Weights of a small transformer language model.
Architecture: RMSNorm before each block, rotary positions, untied embeddings.
Each number is 128 + 24 x the weight over the matrix's rms, rounded and kept within 0 to 255. Layers, rows and columns count from 0. Numbers have three digits each.

# layer 5 attention query, 448x448, rms 0.0479, rows 0-62, columns 336-447
112162133124139079100127124136183126145105136144169109154170075081137153138117157112104121118139143090159150091131146157165131164094107128152152160115125155145136127092095097129179109118116166137143087096091141126181152180115154136118135148127112093150131181136126130134172128149144083110131116099129107107170099113158103186076102133169
152100148095111132107118166128114130095175103124108121131126114092137127131141147158139171103172128132114136099090133137144135140167167138124131149112120129113138132130106120137142120107118115129132111122115124126103120110133097142120120120141136116127105096059166139149132106076144153133146163106125104134122134147118118151160124109118
157117102172103140155131129116102159129131110060134143096102145119147117112120130160150148059126112135097158106087128124123099133105162099088134104129086130096167113081145167158113151121123130124096203145162139130102165140114121136108139095145167114118148116106176142120095126162122127105112092152112142154144162131141139138152174152134
101121117151112137141136103132087141136057130141139155134161144157101089147144141111152137141129116149105127137164126103139146128155117093089097145126148100114134128146140153128141163078142123126113154128128093158129092062118126133098135139127158135119086105144144120124130151107094137170153127158093155169116151173124107080163115175125
103127131156098121104139178110130083121079163132157170153168166139091073104161108126105110106147097101174083169146107121174131129131088147123116165156166120175138145148099131121124128108091198166131101109133073109163136117108088146143134120064135138114080128150114141137119152094180201136127108141085115153108116123126116102147098084141
158144138131126130150121097086118102171149171103165113112130102154135114154128105156150136128128118135135127119121144145155136094129143114147106103115124111135110176073117124118149126126114095101129126138122136119147124137137142125153141134137152105114167110121143132121107110101103141105116129115143093115089090090141168128102126091106
159107094182151123141159098148119139121145091112181086113111112090095119116117113138132162121106143157113110107102177099122128066148108138107153098133127164127156147127111165119128120136100135171149105126090147082130095114129102155104107096159113111154165144116142121119111090162112086143131126110101092161120135111135093137112158142123
085154102140126101135106141099119139111130094159131154135117143070114169151154142181143142155125107081157139142129116120105118098154105140077110112143072138146125134121110104125095106090118121170117158169126159139137122134087132123138102120098123158193150147103128182176109139119138171141128153131067104197159132123111099121081078137130
128119155125090154138072112113101135166138138139192109147139154113156112117132138136190121112171069131087133105132122109119114163124121156108150112116179130182087141130140118102130135133172128108154130140114127111115137121166135160144173141152153109165147123169198117105114127150088102166091127087139149113103133134128146090112087108118
108160146157138162105119109188144120127124131150125154141139122133139108139104125108135150140127146130147119110150126139106168100098119136143125145093147104122137084146152109126113133166130124121122118124146097126116096141086107144085160118130108122091110121103118084137114111080155109123093122147152149136201136153133158145150172104145
178113145125163102126087124106121099154139120124149110147107174118060142119141118110125134117107127167151124125146103125151111172107126120140117163128121094146128107132156108130155121142091160113132105149172137143100113106127141089139134086074129140165101121166133083115124114158094115166111154124122160130110096142127126179172128131095
101135132165122109169157098133132177151168129196153107131111141124120164141142136146125100151100122100142105115126118120156145131109134162118141093146137167126074161100133106108138158115129149118143119108181099128116131097089129125122118090126117135161135140104139137174093168123141136143139123151123160165133109125088145102088111115130
103131108134101138137130119138147122135140070151113127162142149097145126104116128126147133115157125161124138128113128100102140144132090169161067119117135084104076200162091100125089112147136128100155160158171155152080164118099100146076108118115102121124158092113191131106164095130146126146185071114131116117076117118130126168150140124101
131139159117135139136153145152120110124121147116097171146126099128105111089086163098145133085158131092143107119145133124122101083165168124126135128120125115135139121129135132148160133116079153081140136065118096116107104128120126117111185170126124100094109130109116119097142136107155146120101134095113111125183133121151095138122119128164
125098087169122113105137125127100108117130112155102170112121099130162156087135133144138156123129130080133142115137141164160108112133121129107079140137141144149090116153101117141105122121153113154160151102064138167168127146108080142168125127124145131166131117120120146116134123129132154145120111130160069149191110135129083130084125150126
145142120163118090144138151148127112137148084139173084124127142132116145119152119135111124109113145138146106121134124136171114132127140119137153149160147141131144164144093151134148129124077126085107132118111126126137104127111136146109146063145112109124077139128116115108131087158129121129117090117094140138132083119125154104127112103105
123115107147143133159124126109154127154147121130116114150125161127101111141164124125137129113142154117125134147098139128169130116114121142084121150155152109113118111152153167133102157151128129121132129096153078104137139140140093100141131102135110119181135140097092118120161136146075145126119075142148134153099130128094124121143090133130
132120106135102102156119102142115162147067105111114113129111144124135167116135087098158132151122102139126126151172126152150096096170113123109114126142140114119154121100138148101125133116141129116149147165129103102104125120117126148167127062144144126127117109128100124109125108090108152171157101133118132124147163153109094094128105126147
189087143141105143138125122109112110137132105149144146130094118133132108097130135150195155135138152182111093138083141145162097127166188124102143088129149084092100118127147165126123147161142087123136141107132083125096104136152049159104165140120107123108112103149153108148084156139122147127105128146101159169135153128116124174189110138083
106155116130137097118145093169143159129144130160134128134166117135161139188131131172114132143132126146120111133099133140122167124103121182152133179107140136129140143157135121145105125135105145105103122143105150080150159113082151139139119134143103117141139162118148170131150113179160126086129086112146085141190080125122125130107126139153
129171133156120099111140137135170124151109100130184110085117102142149122122140141132115112157091135132119113112129174149161152148097091125137125131134135181113145180110104121117151156105095140139100098101124150113177132116147146182154133126149139100133131178076131131123117117117136134132130135142110108152115091106145134117137125095139
176073132121088131139127124096134134126086121096104132112137129118157147127099114134167145098137131131164144137138158132117140104144153114098139127136139151124112135095130172140138096175126136154125146105150184152090099150190063149167096126185157143153138110094152150117158138149097172123090127133141117113115195137113086098141159132111
129085126125131125153148133114102104116134128113114152200139136153122088114104106108166148139137171138134172127088103135092149164107116133111141121092131196117135109149149141173129117115169123136118126129113111152140148162141107125100134161124142151122146101154184103160138124131128112123102124152138112102141165154153135144127134118090
129168129097164111117160139140097112176114126116105133126087109114111185098121142115140169121151113112105110093158109151128098182161164120160152113107125096095086141122181149136144145157162120109152107146113131150126137100141147128134122141104137127129133109125116140074124111178131130132174118123136167116138133099111108110126169142131
100119141132125135110127140144122144139139131096096105103131109122133160133170120112187132114138117132162123122102166136144116127142106130122118137160128088140127130175109170102143113133128122104117132137076126126137134138152128116112099154177192064119114128082119184124110114095089117125132146123131090139145129121110091134128098138111
124113107095150121111120135110122143101101188123132126148119171109177130135133131133135171147102124133139152117137154119141097152118128091128099152145131157166115157154101150056097137075105154131138162124134144110128127129167138137140120122146119142136134122144162096131093134125141150143148128110132119110090166120165150141080098112122
133115161152081151147088128159139112089143124125120168132131121139141140110098142154161177118095115138118090122129136147160114136136105117110129143116132118162151117157100154173093097125114104171124188107140144106109113168132112154168072123138136135116132149123138118132149110168162144115093087121123129121128164111161100170105129134176
097182144164100161125168119130109139151093167157114136145127158104141158121117114104103093087139130111195126125138093125075138144143141107075101149128134140131132115153131130125130090138108085123158123132109114130151106113097106115173129165105135134106128165088116147127091109104152120136131134169126130138117127097105110099131146147149
169139092137124113092154127147142111094159136129075095107127112117083095107101125134148128087089148124111122130111144145161085174102147099124136131161120114111127114135095131175153094116172123133130095161111155121143124136133122157136122103146141116109141124172135100102172120210087149123127103070092094134077123124115129119104139121150
169134143129169171124110124138123088138164136133072105158097158109111158123104134117140101123140098134164121138135102105105120176105109140122115110094191111074123134131130107153120143091107118107126149115141114142171188125142100128120151147164132129158110110136112094153147112129161124126141067139181151123077095132142142145139126103086
169145139127113135099124093095095117150126107076142133101165141161150172189161121148105128195136141163133156125159098144106120154132129111170127108084141129102106078112109127122128180116156139130101131131166125110094117176133153156136092119068103114125083135162151111152105156114124126128127152155138131132125101120139126125114095150110
144147124090118091133108189162144098103154095134125117099143158096134122087130151155096122117127144154120123054123122127075139160117118148114164132114083127121153139160153155132152139133143134116181136159092127175128174133155161126097129130099108144145102099147127134134156165149095115094103129125117095131125171124149141144128151143119
133115116113124062123162142122149158130164067115094136143085080082083125100134135124157163137137094117107162135069108158138110145124125105108122138132142169114114078160140132166111122083129121161162093129121122110127116173125109131119093160099160136140144120133156120145145150139106146098108113157140148135095111134144127127123127122126
155132136086147115050144081145133144124139067126146128146140103109127117178109114181121114136120167141114088106125138114136123100143117112112107148137097132147095113106089140172143129110150143151155139096138161117121129091138103105124186142097119128167163097158165142102142126144157119102121104100141116088119146156125134121111147138148
108158136139119136126129096143125120139112107141111142065076140128171174133135130092101175114143142131180143156157114149140169100113129135112121151115109133114124112080137090150142109161052209110145146135161109127130138106116145100166127150128155138123158154121091187139093104166170113112097136156087109131144143142138120097116133139129
136118130134156154157149115166147140139145102073124151164105119104186134108136106106171121196132113177104108143137147178116137129110211129112123116107135125094102162131155156104120143143166111154105101167140139091104149127146114162082126134117149132134097106169119115144135138144095135156169117091100185141076126168137151189127089104107
116149142174121114096105120173156141098162064139114137130147137133137116129140151150119115124130134116136142145147103120151121148112108192122119102133150143120175143149108127147132153135112091057127100138119111130129138132104125106092160123119123158120108140141142122110111143110114158118158125155132129150115129149115136104154113128092
107108150143112166163113143105121091104175106104124142122114142140141154134119098161108112135086145128157123119169147070166123120117157120216088161146108149134154110159135168121115110126119176113113126106114088114092129110154105117147118155105114128151135110154127155118129133123092078107149084114065140154161130096113089155141115161098
147132136107128139167138148133164152142141152123119158117153109154141148146156076098172149107104098145114114157128114120165118113086139121112128135112093197172104112145150124140040135096131158135097153114136114121148129145149144125152136140098129143130121123101119138115167092120108172135082115117127126136180134190141101107132139109110
112155145130144109149129121146109093106094174139137130104127111127156127125123178121152114124132129094108092112141104115127140116162128130114111122121161098108156140094157131147124134120151137081114159152081108127113133095145129157105117128120086129088115108143124136104111115175150118101118099088122110153142114133107159156158113149118
116109137097130134090096144156134108111129140082156100164116136096108111156110139102119131076117137150117176083126141111112120129115102135161110115127134159159154161119145119068112122152124126101163138136132157179150088082178124078104135108118130141122135114111153143129148137168116105109117143132122122110116129110116151132163132130105
164149116146087161127160119139127120087124167121116110152130127135119123099076103119125159130100122132137127121116114110146138134118131179144101096096115099150187085107168105132094094170149116115149135147162135157123132166134091152143113111113126116113126118122130085132132188116174125177151156145130181112119122149091134125137191156146
105170124110081113108095123099109145137131121102111129111080161126119122121142109124165125103135082167157133129107118136126098151136121176139145148135111137165102175173112148135105117098114092153107128150171074142141095122125095167155148145167145130146123138107155138105142142116111143136100136105111126096143121149109135147120121088102
117124124145137136140094145133147131155110148112158091114157115115135119124148136129127124118126113142118120120103111123114104167136125113151143109101138125135089114130141150146142090132126161142131113138089151105118139132144126134109080120142138124136132137155156089158153107147104134112136109122112116150069141099125085112099140108100
173139093116133099190099166124135126167096130145164134163121150190144132096158115139148167160124131144150110135133134116179154107115137113164097143115086167143095111190155149090127144087159160137100082147158164154113132168176144172144116149144104088134114101134127113113123107179106107168124142088163146135164116112148150155119161154124
119131095132128139096129100124109140072147106129143174116092096160148068156089147177150095150144116072143191114171152134146127086155144120141101133104141124096132124096137087104154141137114134153132144119163139123125138112155101125136135146118152131173142094107120165125135106114099109149110159099127121144103122086145100084106108159104
138123118095090110109136101115185104104139126103134150126098075178133084122074107169138160133084127109147179140114158167115124054131115095144151164106099132149120107173144151124122140121146130164157154074163122145164116162111125147136111157118167140146137146072158140088134131118098125127118156123130101145148138153107105159132134127132
117179139123115140169139124158140085160096113145132142154112123134092114109137136127160126094107200122147094111137117119144154193096130128106139114142114123153131185151101203132167155101145092106148064148141077118141098148108139137117146139096113137138117077151143117073139116121102099134121156147132126119146143154055148135163106095163
141165092124126160175114123178140116097143102109093156149132164111146140107158154078096141095146159140076117111137105141087158105093096104102160102133122127159151087137102146161140135082168102120154129132086134188121136096093124131102064122110094154134134127142103095110143104162105147148109099097109126103143146134124136080125117101096
079134134139095124132107146133145125101127093171129155142175124170141137138182163161141089144184107157131123145125137162122135147134099115119114105116159110106155163140100094184116133070134140127101176107150115152138112131121105137094151209125080086183071095094095113123128097127102163113176104132150133129162128108163123131159098137160
152110112096121132120158151140174159132137141141119107103127117154111138135124130123150191147135136105131105109170145163115065157126140072172145164093116070154095187169124180129177167195142122127089117112113136135165123119144106157099065141165159117148139135119084117133118085135122130127109148110159133124124154062133098124099126109107
144140109115093153106102125101147106166157146107110118196138187169150102167119120137174116118147137142088108076138126154114143177111134137156143169117123129137122140078114143074129126120180099116147145141097089150139128144120124152112089136093131116149151119103149117123127125126098119129118146098112146120100101155139117143154107151126
107146143146115150124118162146127137150138135122111134131150141120099114089155102143165119117128149112157147174151118110124155123115135121104152101151119130155148131134115135133135138113119134150089144109136147091142125122101105114127136126101169142104119145128127136114133128113132097101132191153079100090122154165108136146147133097092
160115140124119130169095128125135157095111123125129116145164184132107121082139152133137101158152133148122116104102113145176119147104114147105124093111118156103155122101144098151123106111147104142119099141136187109138140197126164141134146139160155119113140117112079111152136089115140110125115145132144097155107145088148150148169096152133
158104112107116118121136158125104117105109138121071149180167092105127121125047158108141106137117122131142159117073174146117156119140132111104127168059109082142180146120138151122145101186142091118114138139111112144174154147125111091119114099115137138124130083165119128081130112082130123129156125116118104099131167120121135134147108138120
104133119145125135110163138105094144144126164091100090130152100122120137142152121142087115098143138116160193097135131128141135160096118082101103159131159128137125099145130156155085125156150108120146154114137088161124129129125128138135150127149116139142133142108127137108140127146101153086144095118151118096129102112148134094128110143098
177091118076160123152147152093143132092106166135105117118114104146088115117108151110144157123147105087082115106135132132090141117107138162187136046054129130115119159094166089145165161184172136138136138106147120107158133103141124085082129120117118104156117086151128077140151116086114116110100128095138106121144137102114148143155146114110
121094172131153136119137127120164138119155110130106131129152126110145117156132121113075134128128083159105080181144130121150155133119121110135130140169131066132138095168138141138110125149119126111208121126090126129112122109129134146116134086125160130115099143137152137190111139165119087118136118130100102128107142134166124114145136141145
154116136112102179108106147095158141144155151132069145122143124142152097137123123177123118136125137113126122144126162150134168105133144173144148114169136121118093126098201107220112120144118143139092088142116152117119112117087110113142150139102125156132153119143147122115148147116142153112089070146158147077130167124139163158136130145099
097093110064130140125110170159155173154120107064159144137144096158127140150161152151158112117139117158169096155139131159085114095142108116095126138103138122143086178151112159113138157081144083141126132096129117107173115133117126155121139147150132110136089114085108134155166116163140133131107125115139162105163120145147144140101110108110
125103154144132125112160120168133139111152140135162123139123063100116107157174158127099137108184129159105117151113104159130136111108132176139117114127137115103154105102122101174133186210143130128118105160130070152113115175127137129063114085152103102123122155133139121120086166107121099129091093135125150120107124156134172126156130128138
091124151122133134151153130128106137138136098102130108108089131122140148155128095106123118133125133133187097117158137080132114136147110104167129121132099153127112175159095095101063151073119118164098150139149120149103123145149139128133133126105107089163113171136107132112123151124136129123181144120109079114129103113117144128146100154166
113185133155154113150111173152143121141152160111126095117137123113104106124169131130089083089114114116180093153105121104120108170098105115143159183160101121123123114168161164123087150113144147129154127175103113122136106109133097132133116116109163166110090166139159116160107128137072114118123150113111119130120104123086124100175139130145
# layer 5 attention key, 448x448, rms 0.0473, rows 0-61, columns 336-447
071126132135107120130090123164117097087077117147081122175084171175122196131166097141138090161137091146150112126129105140103154107156147141112113135129095134181168076137142074110101160137138170142099136118090146108140121120107116099127113162104096134134158130129133107117107114128095127115152122083133123113095117113120147143147080121140
087102136184065166149104125137136100095186140157117150166073159136149118102105077125144100140136128166153142116128153150097129134153116158133130106076128125117142117114156138113142137137108115158105095095130107116122139117130075126128079134082135143175159122112105101131121131152136127121093080084173129092143131127131131101127109153100
142124121102101099147141142151130107191166139148146104121160152116118098092098110095155143127142114066114108131150163102153125151120112130127111104175155163116082166103118131164092125120121123140112111148140135146091105128153118151154117143120117126112100116178103141132190146154111122185128144095136115134131136130138110127120132081116
152139084087187162112151121129112129179123143101094099124128120099122139092142109099130138177136121118153167100117121129167083122105093105122139113184175101116079160077163117142141165129144079159162098159116082154111134123137150185118138105162159127184097125150087168113150147189134099143123158152139150114144121117143123128064137109172
128112124143141155134110133139137117091117150138125099123138127090111112103076078108110107122143123128100118143135145141143092126122145145134128116112099071131126121117167115177142107110153114126168153135117134168123136137128143120096143126136132119132108123139118114103130100153092148103157142090135125101146145118148113191126148119116
115145153110097121150121172119170111090175123158036127130088129158134148137134106144126120064148110188129078135124128120078107135133118119159124098127132150122166132172108124152150117156158080132101160116104135106147144141138073101084128170111114089114126153140171104136097124117127123150123134094111140131087138135112143127189117114155
131110175190111121144118105143107127127138118116093103067090113144175132141127155170145122133096124156167108145147155174101117082156116063133143107144111149142173125137104147069133127126086117122126131132144165123112124091151118118150081132128100115049164099138093161131092143125148135123154130171158136172092121116109127135123136171132
118099126168120143109139133111107108097091133150132169156160172100151140139169127115137099180123155151191152158148098115108135108149076125079100125154094135142147136160097075110101154098122130157075136115118121134107126091147120078096135111099118119086141174141139151170108168103157130128141145149133084182140169161116128154103113145115
111119118105159183120120128152122131113133117131178105140137123117148098087117109144134111080161095132096135118124144117113147104103117113095132128108157152132094146099127123121188092167142115105168110190132141081148137154096141160129153118138126150159152168122168117106108130115135082098110101115111120146114137140110110097129129109093
098155144147148131146127134143154114122141108155103141134125155154161109115099139090126145140143112130132129130172129156123114082133084141162129136141123102114112104138134134142141162167151085091139105104125145141132154133125125114096133109145162110117089151128132117163149125137140130110075100123137132109181176161124113135173162147169
140146144117126097138131169121135098147146116129116094115132128098081111141112150144157126090106139173164135127120175141105131159110115131154148130113168140153109103119119141116147080145132141117156108127178132133126149143125136118129105099101139127155097135117132106128134111161075105172088131120083176116088142147095097119183132123151
112129145116150122172122086117112192157114119163135115143096179168148113140166153111150144152102098094154128149165139115119132123140111130111134117120167110110125103109140054094117164110112151114117132153160110147098172134128141132126152121129116142147152120129114181185141148148157141079145104150114133153134132140117141119145154163080
117105148110108112149116126152105108124147102125144121146132121096186130122148127174114135151123091145107134153120133163103112126133066178128096107087126100113101164156108107124143122149120120136137142109172156160131119164119110166099127107130116105164122138101112106129131090137098112155153214185160096145103135117130136141138130093136
143135150143089136150151146140120085123123161121149151139134127156098109126093176106140127086140124100150126153168152088121136078151142135162130108141110107145109110132119150131136125140111202138148126072102115135090116109133160086144125126127139115077104128131129135101143111120144128142096107097143146139150110139110109130099116099159
149133124143122130167143067136116147128133105174099149116071116153137130153158129139130104149132120117118146157135094120151121102120152078122147172133087093128097117148122097112121100128137133130114146092105151143132157154139101090178112122141133101121121124128108163125139121103148099125149132171122095163157105153147074140172116134085
153119163152138092115138169139161094134104076131132135125099137119135096151147132125110140138103147127159130179148106149144098147104108114111139148135110139097158131131111132127105136134121119135092149119124129166135150152129152159122189089127124163105130143140094152159148102132107111152115134114124134140126117137108157116147138112087
101109132146132157146098129143104135081119157115140182128119091114134173088153168167133074090111148134164133123147111115143161119135153116137117149075137158139194103115150094133102113115119124138125151122116138116098099067128104062145131131073153130099127140132142129120120129122145147140166141128141092084078113169122125158155144125108
115141157111163176102152088153165139150111121132184118109110109091133116136138154141090162189169150093122144137092104135139108162129117110128108134117121112113090121137145108123137122116113121116117136139126120131111163143170159129094118148162141085135117153139126155153125141114142117141105137165120085144129124168115134119124165103140
114103173124123167128126164109103107150142108143145134093116137098153121140078111119117138084133101140116130137113116141135098091150138103113132126148123107140112155121100123156148125121155068101136165164152113168134105131148135143157167136169127113107151102113131150142087130097133132124127117125092159158142122098144108074131094085106
125128148162132120114135131114096128082096156119126126154165140146115161114132122144121104122118111106138126128161160126144143135138106145128146139162163120160131136136104124108103108166134157130109143087129130146118138138109162114148117155115133138152102115131106099098151132150147129103137141134153126128124131114135112145135120155127
139106208137117149122161100147141134064146132155094127087096136151107117152136132157135107107129090106146147169122121153125127085135155118150109132076146132162154108158109127123141148134107135110101088113152129126161150175125058099165097143127114158098145147162116130108100126100162145101148100128134138099116067144120140153166123110098
119149196127122132150132114072101161151147119108122170072102139147126119141120099130124156155118108110118113107139135119155084109165145062152121107111115152131122141154113152104108140087133091125146151150161135141128119130141088149165154089119112115113168091110135171150087143100157139141108126148143152145140128111143120127152143125119
134116122096142119125135060142149154187103109166118099111118087099128116137104100115107174140122174170115139149143158150158112120166114144143141176153147099117124130141127178156129103125122083180158122107121158120114113136101129159113146125115133102151144127113152134183142105117128108135114154130136161149187138155131116110145134121127
124148134104132144128086120098116175127122105148127105109117126089100168123144124126142139153106147119122165128087059108099096106156106143114147106159120124141102164137132091136153156141136113132145119144177155145124098117134162111153144159147136122141153122131148186147103134100114068161186156141102114138132151126101123126106116109107
127106143146100136072093109130100112116074147104147168125141107105165128149189138158166117149138105121130153074130150162161112147145141150105108159159125095155090150188107148068112114121151139121125155131134136134134084123133120159140118136144157137111126130092101136079099150096113129193150144100129084145148120106109138095134081097112
094113101164143196126135145167123168119080189120145107135125150162160148132104109150116133188107122110150154133132121138089121164103111138127083137090102126149103099135163112095136141093123150144124152126090118150135103161141139117118153124130104155095174089119148108171114136099137097090101132153127125150197136139159128114106134094098
144131133163108131097096115173143108121126118090147128100154102110148128116103117163121132142076143133138139118166141185129165129127109122137109125135106146102126084146097129146131103138125157167104183108125149093073122167150093164158106091156161133155092129136095119114118103154156106137045145139150115105121148098184104169132137114102
089143121149129146102143102093088139153075173160120131139102174121112138138122143143118144109156107087189139148123111139108151140137127128148158114122114143144106132114112118098124133114087115133177108142129099133115105089109171139118140090097133129125156141108095147155103128120159114139136181159144152158115125099145149105113152144124
141108116115114099155153085147124117119166128099089105123127067099119111098128120124095124126106167150135116138126174128164123157100144102096166117155124112091175050097103134206124092113163105149144114119111145131172117150137121151140091131164111120128124126131128119092130065164112157127096139066140112088103133121167148122084131143091
159157129127168148083114125115074145124154135102089106150123160086135120086088157153136117111166084151151122106122093138095124188115139117121152138099182095081101114121133109149130155103143131081138128160117119140174166092110119184141143159156106101155118120122137105153148166137118137149112125164149134158103093103152108103121111160085
122132172098130149116135103070101109123134115070105121086152154155151198163168151156080111161152127153125123129142093120074057134149135091162091129142134153109102105128107148129114168073144111109106154162137143135109113107155135119123090106129156146123114172179181126144088166095115114122145135181105113134134105141129079114159126134143
122110099120157128091143185124142117110175127128128092124119126106121132057131172140088114146117142138129092103101129114101152131132135138119157118112106152135157138120108157171125150144129173130150114167099111130125118136138146112096122104118123160139109096094140163120135114129085096055138075153140102105134154113114138172095116122114
168168122110113107115122083161123154142121097158130123129121088093148096095181112168113158122136145154131161147087117161135131178132142092096126167151173138125125100150102107213118107109114135147165104138110124094155133144118082131144123142141135110151127116115125138153126125083133144136134117138171119148117116122136106097135135109099
190094109095116104071162102119141126112159093085126136148141107087070122143112149109082097141091132147106100129091127108112141132151066105095111152130119150146102128090130176173122115115113135131143147076103115131158113139152089104107166151094112129097161134116174112164083136152113117095156126091152103153143163165106101090097189132112
103158137101150137133164137123113123092130138150118135142111168153177125129129171085150194157141114128152123151152083093129159115132097133128148138150128124118118184100156071085122122150053176095118123160156099097077150138130091136164152127096130121141109182133125134122113167160184121140112102122101068135117140142156153133165142171135
131106121099101117125127128135119108091162156087107124119088154119182122098141104117165116198122090171075086135159160175151099133138177149092121156125121165116160151137151157117106114161163112131126115115132131119155141128136124137070159154109088160135150118168130179105112114150113117182141132118096167149142126143114127164121099166100
101112145149115119097103140103138102132134084114109145140149167131124078098156143150127138127137138081128137166145132137159139160145072163134127111149157148101151141171123162141115160144126143085104109143116096145146143132131119120105132097138130152110117150115145115122133147132102145139140085098153115144106104125116148094151087122092
132102171128117109116120140104112078141190105113157161155078100102130160144137105164132125127109170145146130139181153125173091109128132133162126135106122155104153128120121148103096103108123181136156134088091125120102130148126121128141125140114134131123141159131130139097147139118134114092166153112098121113120118121126119164138128206110
148098093120126118132137179113161101159143153123124147113136119162108152139121085101116154118095128145131112195158120149163182129073159162106114138112120159162101134127115148159094131148090156131081129129116107149157143176110155137150095146093137122101124098124105142075157078099139167116077125099159111106155117151122115120110126107087
105140131120189146151118156129127046130107146135133161133108116113140108132136184141141133128156111132109117128123123128083098121123117121094124110112127127092144126151173155153129147144166145106124146171107112120086123133168142135097103088178084106164117134149116081129159131168166133148154102087159106181143147117120141132143139120132
113073100091149106113100176151166112112166125105172124128155169106113101154136144114127114098126111127111145125116142107090136144124080196132105098108126156160152126095146188132128141148110109127169107111127142154135104114165155085098119133128134112101144140115153100088160157153083133106069132094116128114138147149092110117132126121095
123138103125137161132112144105145113134108128127114107120111129111166138127085122095147130112123118131127148089118147117161144105141148160193117114096116126136196109084162138119129122161131122130152136126170128084101141095111129151166149106147134107174098117117116137148121175106160105131141124140146171084133121103135112136135174178152
134113103110081137075112123136134149171153116113164127095110125119180101091139117137119142108098122160133182113119127138143129143135103144117150137131123150151089138139111108118105122110147143184146128139154110151159102113089108171153149151142123148164148106099108147079130137118118129139106191115137090129150137096135161142116141109125
117144143120139108125099135109133117144122146109141091140179115132125150132108129111106138119125152118109123104093146165092129154120145118120146121124146156118119093103123159131154137114142168113150092167115117127166117106147141167129116130133151134123112137163099119136118125122119137145152119129142118125088128101143093089127153080125
217125126111097114146144129151160104127091124093160136159102133144130119111098100159115152133064083152138163121117120123150106106083134104164124150100110198143112090150127147069137145123173179187092108129143150185135108185143135179116140116167129144164144157107107127085119107175119097129134166119113148135170128122124093113115124122140
123104124068104156139102101115091161108119145106126176128042116158127111148114130174119126143164087082128166134144131101130120080194128136134111139120120106106172133115098135105131137158113146140112150137158111107137095114132164130111121147149143116155148105092121136160128101082121139148107105089121125145099115150114116098072082154081
111123148117101107138103134132171101130152144125141154108105126177089114120061140151128102163103148098139134109132131149137161079116131123154136131147092123138135085131112170110103118135126135148095120076163120129135143153098121106167147128107156132108145144098118144119117070107124099105110166155119127146139152146145119129131113125109
131136090101125119162132101159084126159140110151131134124109115135132103108156140144096145083108189124147117098154138143119134172123065155155148092110137128183130132179089143153107132104140105145137092084150075097123131123118146105111138157127107144115142125159149147105141118124090105167112162116108106120143128135124128131138117104162
111135088082163153175129163163116060107135146130102160144127131147116137082143146092134113115179141118088127097106090135126100101129067166150203084151122133157170099139102139184118134079120136143153121130107139168085122077105132172112080108122099144151128131120125094113153122121115104126148089075150138133130150149146112126116151116139
135083136125137132153110137137125105090085121141141158119185104126152110094180123139104084109127096118114138132087106104130125175142079130123074128142140101100111138144128108158097116091140143111107188158129109141159110126168141130073145158158103084132095120117085071075130087123122144138149111122147119158117077141151142119133109145154
163090170103143143178163127132143161137119132162110145109118098141131161162149110124137167157118147142137143123160086143093084139129119090186124137097118117164107151147156162098137129161148130114113116130152117133141099132088126102100092127133130128128131110145065121135107097107122107095109125176135158144113103077153087123119148138078
136113100147119143094075145119157105116186126086108113137130136151131134134138107132107122139144095159121144108140151175128147167111195143162151120075153161156113126140131163087122141149140124152154102141124126135140123155109146141081073097112085145170120134123142110065135107120069113149098139111147144123134118164093090128118142165138
115167142120088152128128144122083131179157149131110134131115133156124156130152121126137121156149160099132131136166150125113129114133142130134125132150166122146164166112093127129121117129129132155121118121123134079123098127130114115123142100107133152127104149128130120100111141125131097078161163163070110119123132132145178130106126085162
118100134132085116106107137126136119093122109108126130138155126127109153122122175153147144138114084150102146130116134123153158122112138174139065137094156166113153162115129174163130123169141130178126135156119131116164158137123170144154153132142117111136116116120094104137123096124109116110087124087160129133119126071108135142092116149156
141133086174115127093151167157107076153114138103066139159142115110120136137094137121133110123101176130126123078104171107128193105157156130086093173090123119186165148118157136104148092163112105145114143098082126084226129140121137087124117085110113101117139119126129082139127097131149126143140121141129124123103132115138134137105077125137
084118100131136111120173186118095156164109123073089147106129122128145097165131156154118131102135147122140133123160136123135126142120133127133121142148123143144131143156108163146091131127184114098164117156133090118120123076144131103165131107155118111086148097122120105093104143140122162158123122068163181095155138137126142115135126119072
170124158127113149130126165105177137114134157141128103122140099155104152112101146116129116117122108108053089109155173118109176097115176184141116082101169150144179154107140127133168133146157147142105159066119140117152129159124168148106085153138131108179109114130144118124165078122143121092099103142120132107149167120092128071142126154110
133136119127188133110127141143116096099162125172119158142144146139117126158144124138112129119151105133148134114112151118147115153127123105137138116155117099130128104136131120166163097118164139147162102127136117105110114097141104157172102094119155143146103108102142135151148165131125160174159108183129120161097139126156109141114119104159
140154149139087137090176156113170127160178139121085139132098093111106122151143121136143107099132110103074082179163144144135171142126149151158138139129130181121079143127168148135129117140092162130153107143072125081132098123119116133128157132095136128128151153139146087077148120119112144130103091086119132112071142150137153155140135167139
136074147109088120124154146135128141107124122133151153124151087140131156109179117120101104150129125152170106088129113146129123109125094135076128146097136133175067127145126198105120148078143120137132129081143133123154117142092121126143138152117132115096096079087091132130121113158154127140132150149145134141138114102146128128138074089113
124106128067136095151149147151155121091168137152127128180085105091121135132162144145101118115169110180107129119109130129123094147097173116127109150131146077092136120105133125164085171176152137138118109133124071115084111162125085142119125112126099127166106159125155131157079121100077097145130111129095117153125142145142113123148143146129
097129108137184113152148107117131158139083153083159121088116132169131154109126141132115096120110123089153116119135131110099086137104119144167124086102122149091137155137118084150119185066141112170109144168142126114107159135119120085113140127126143125110116165152142137152132128054147163163176129107103105097147124138134101117081164126159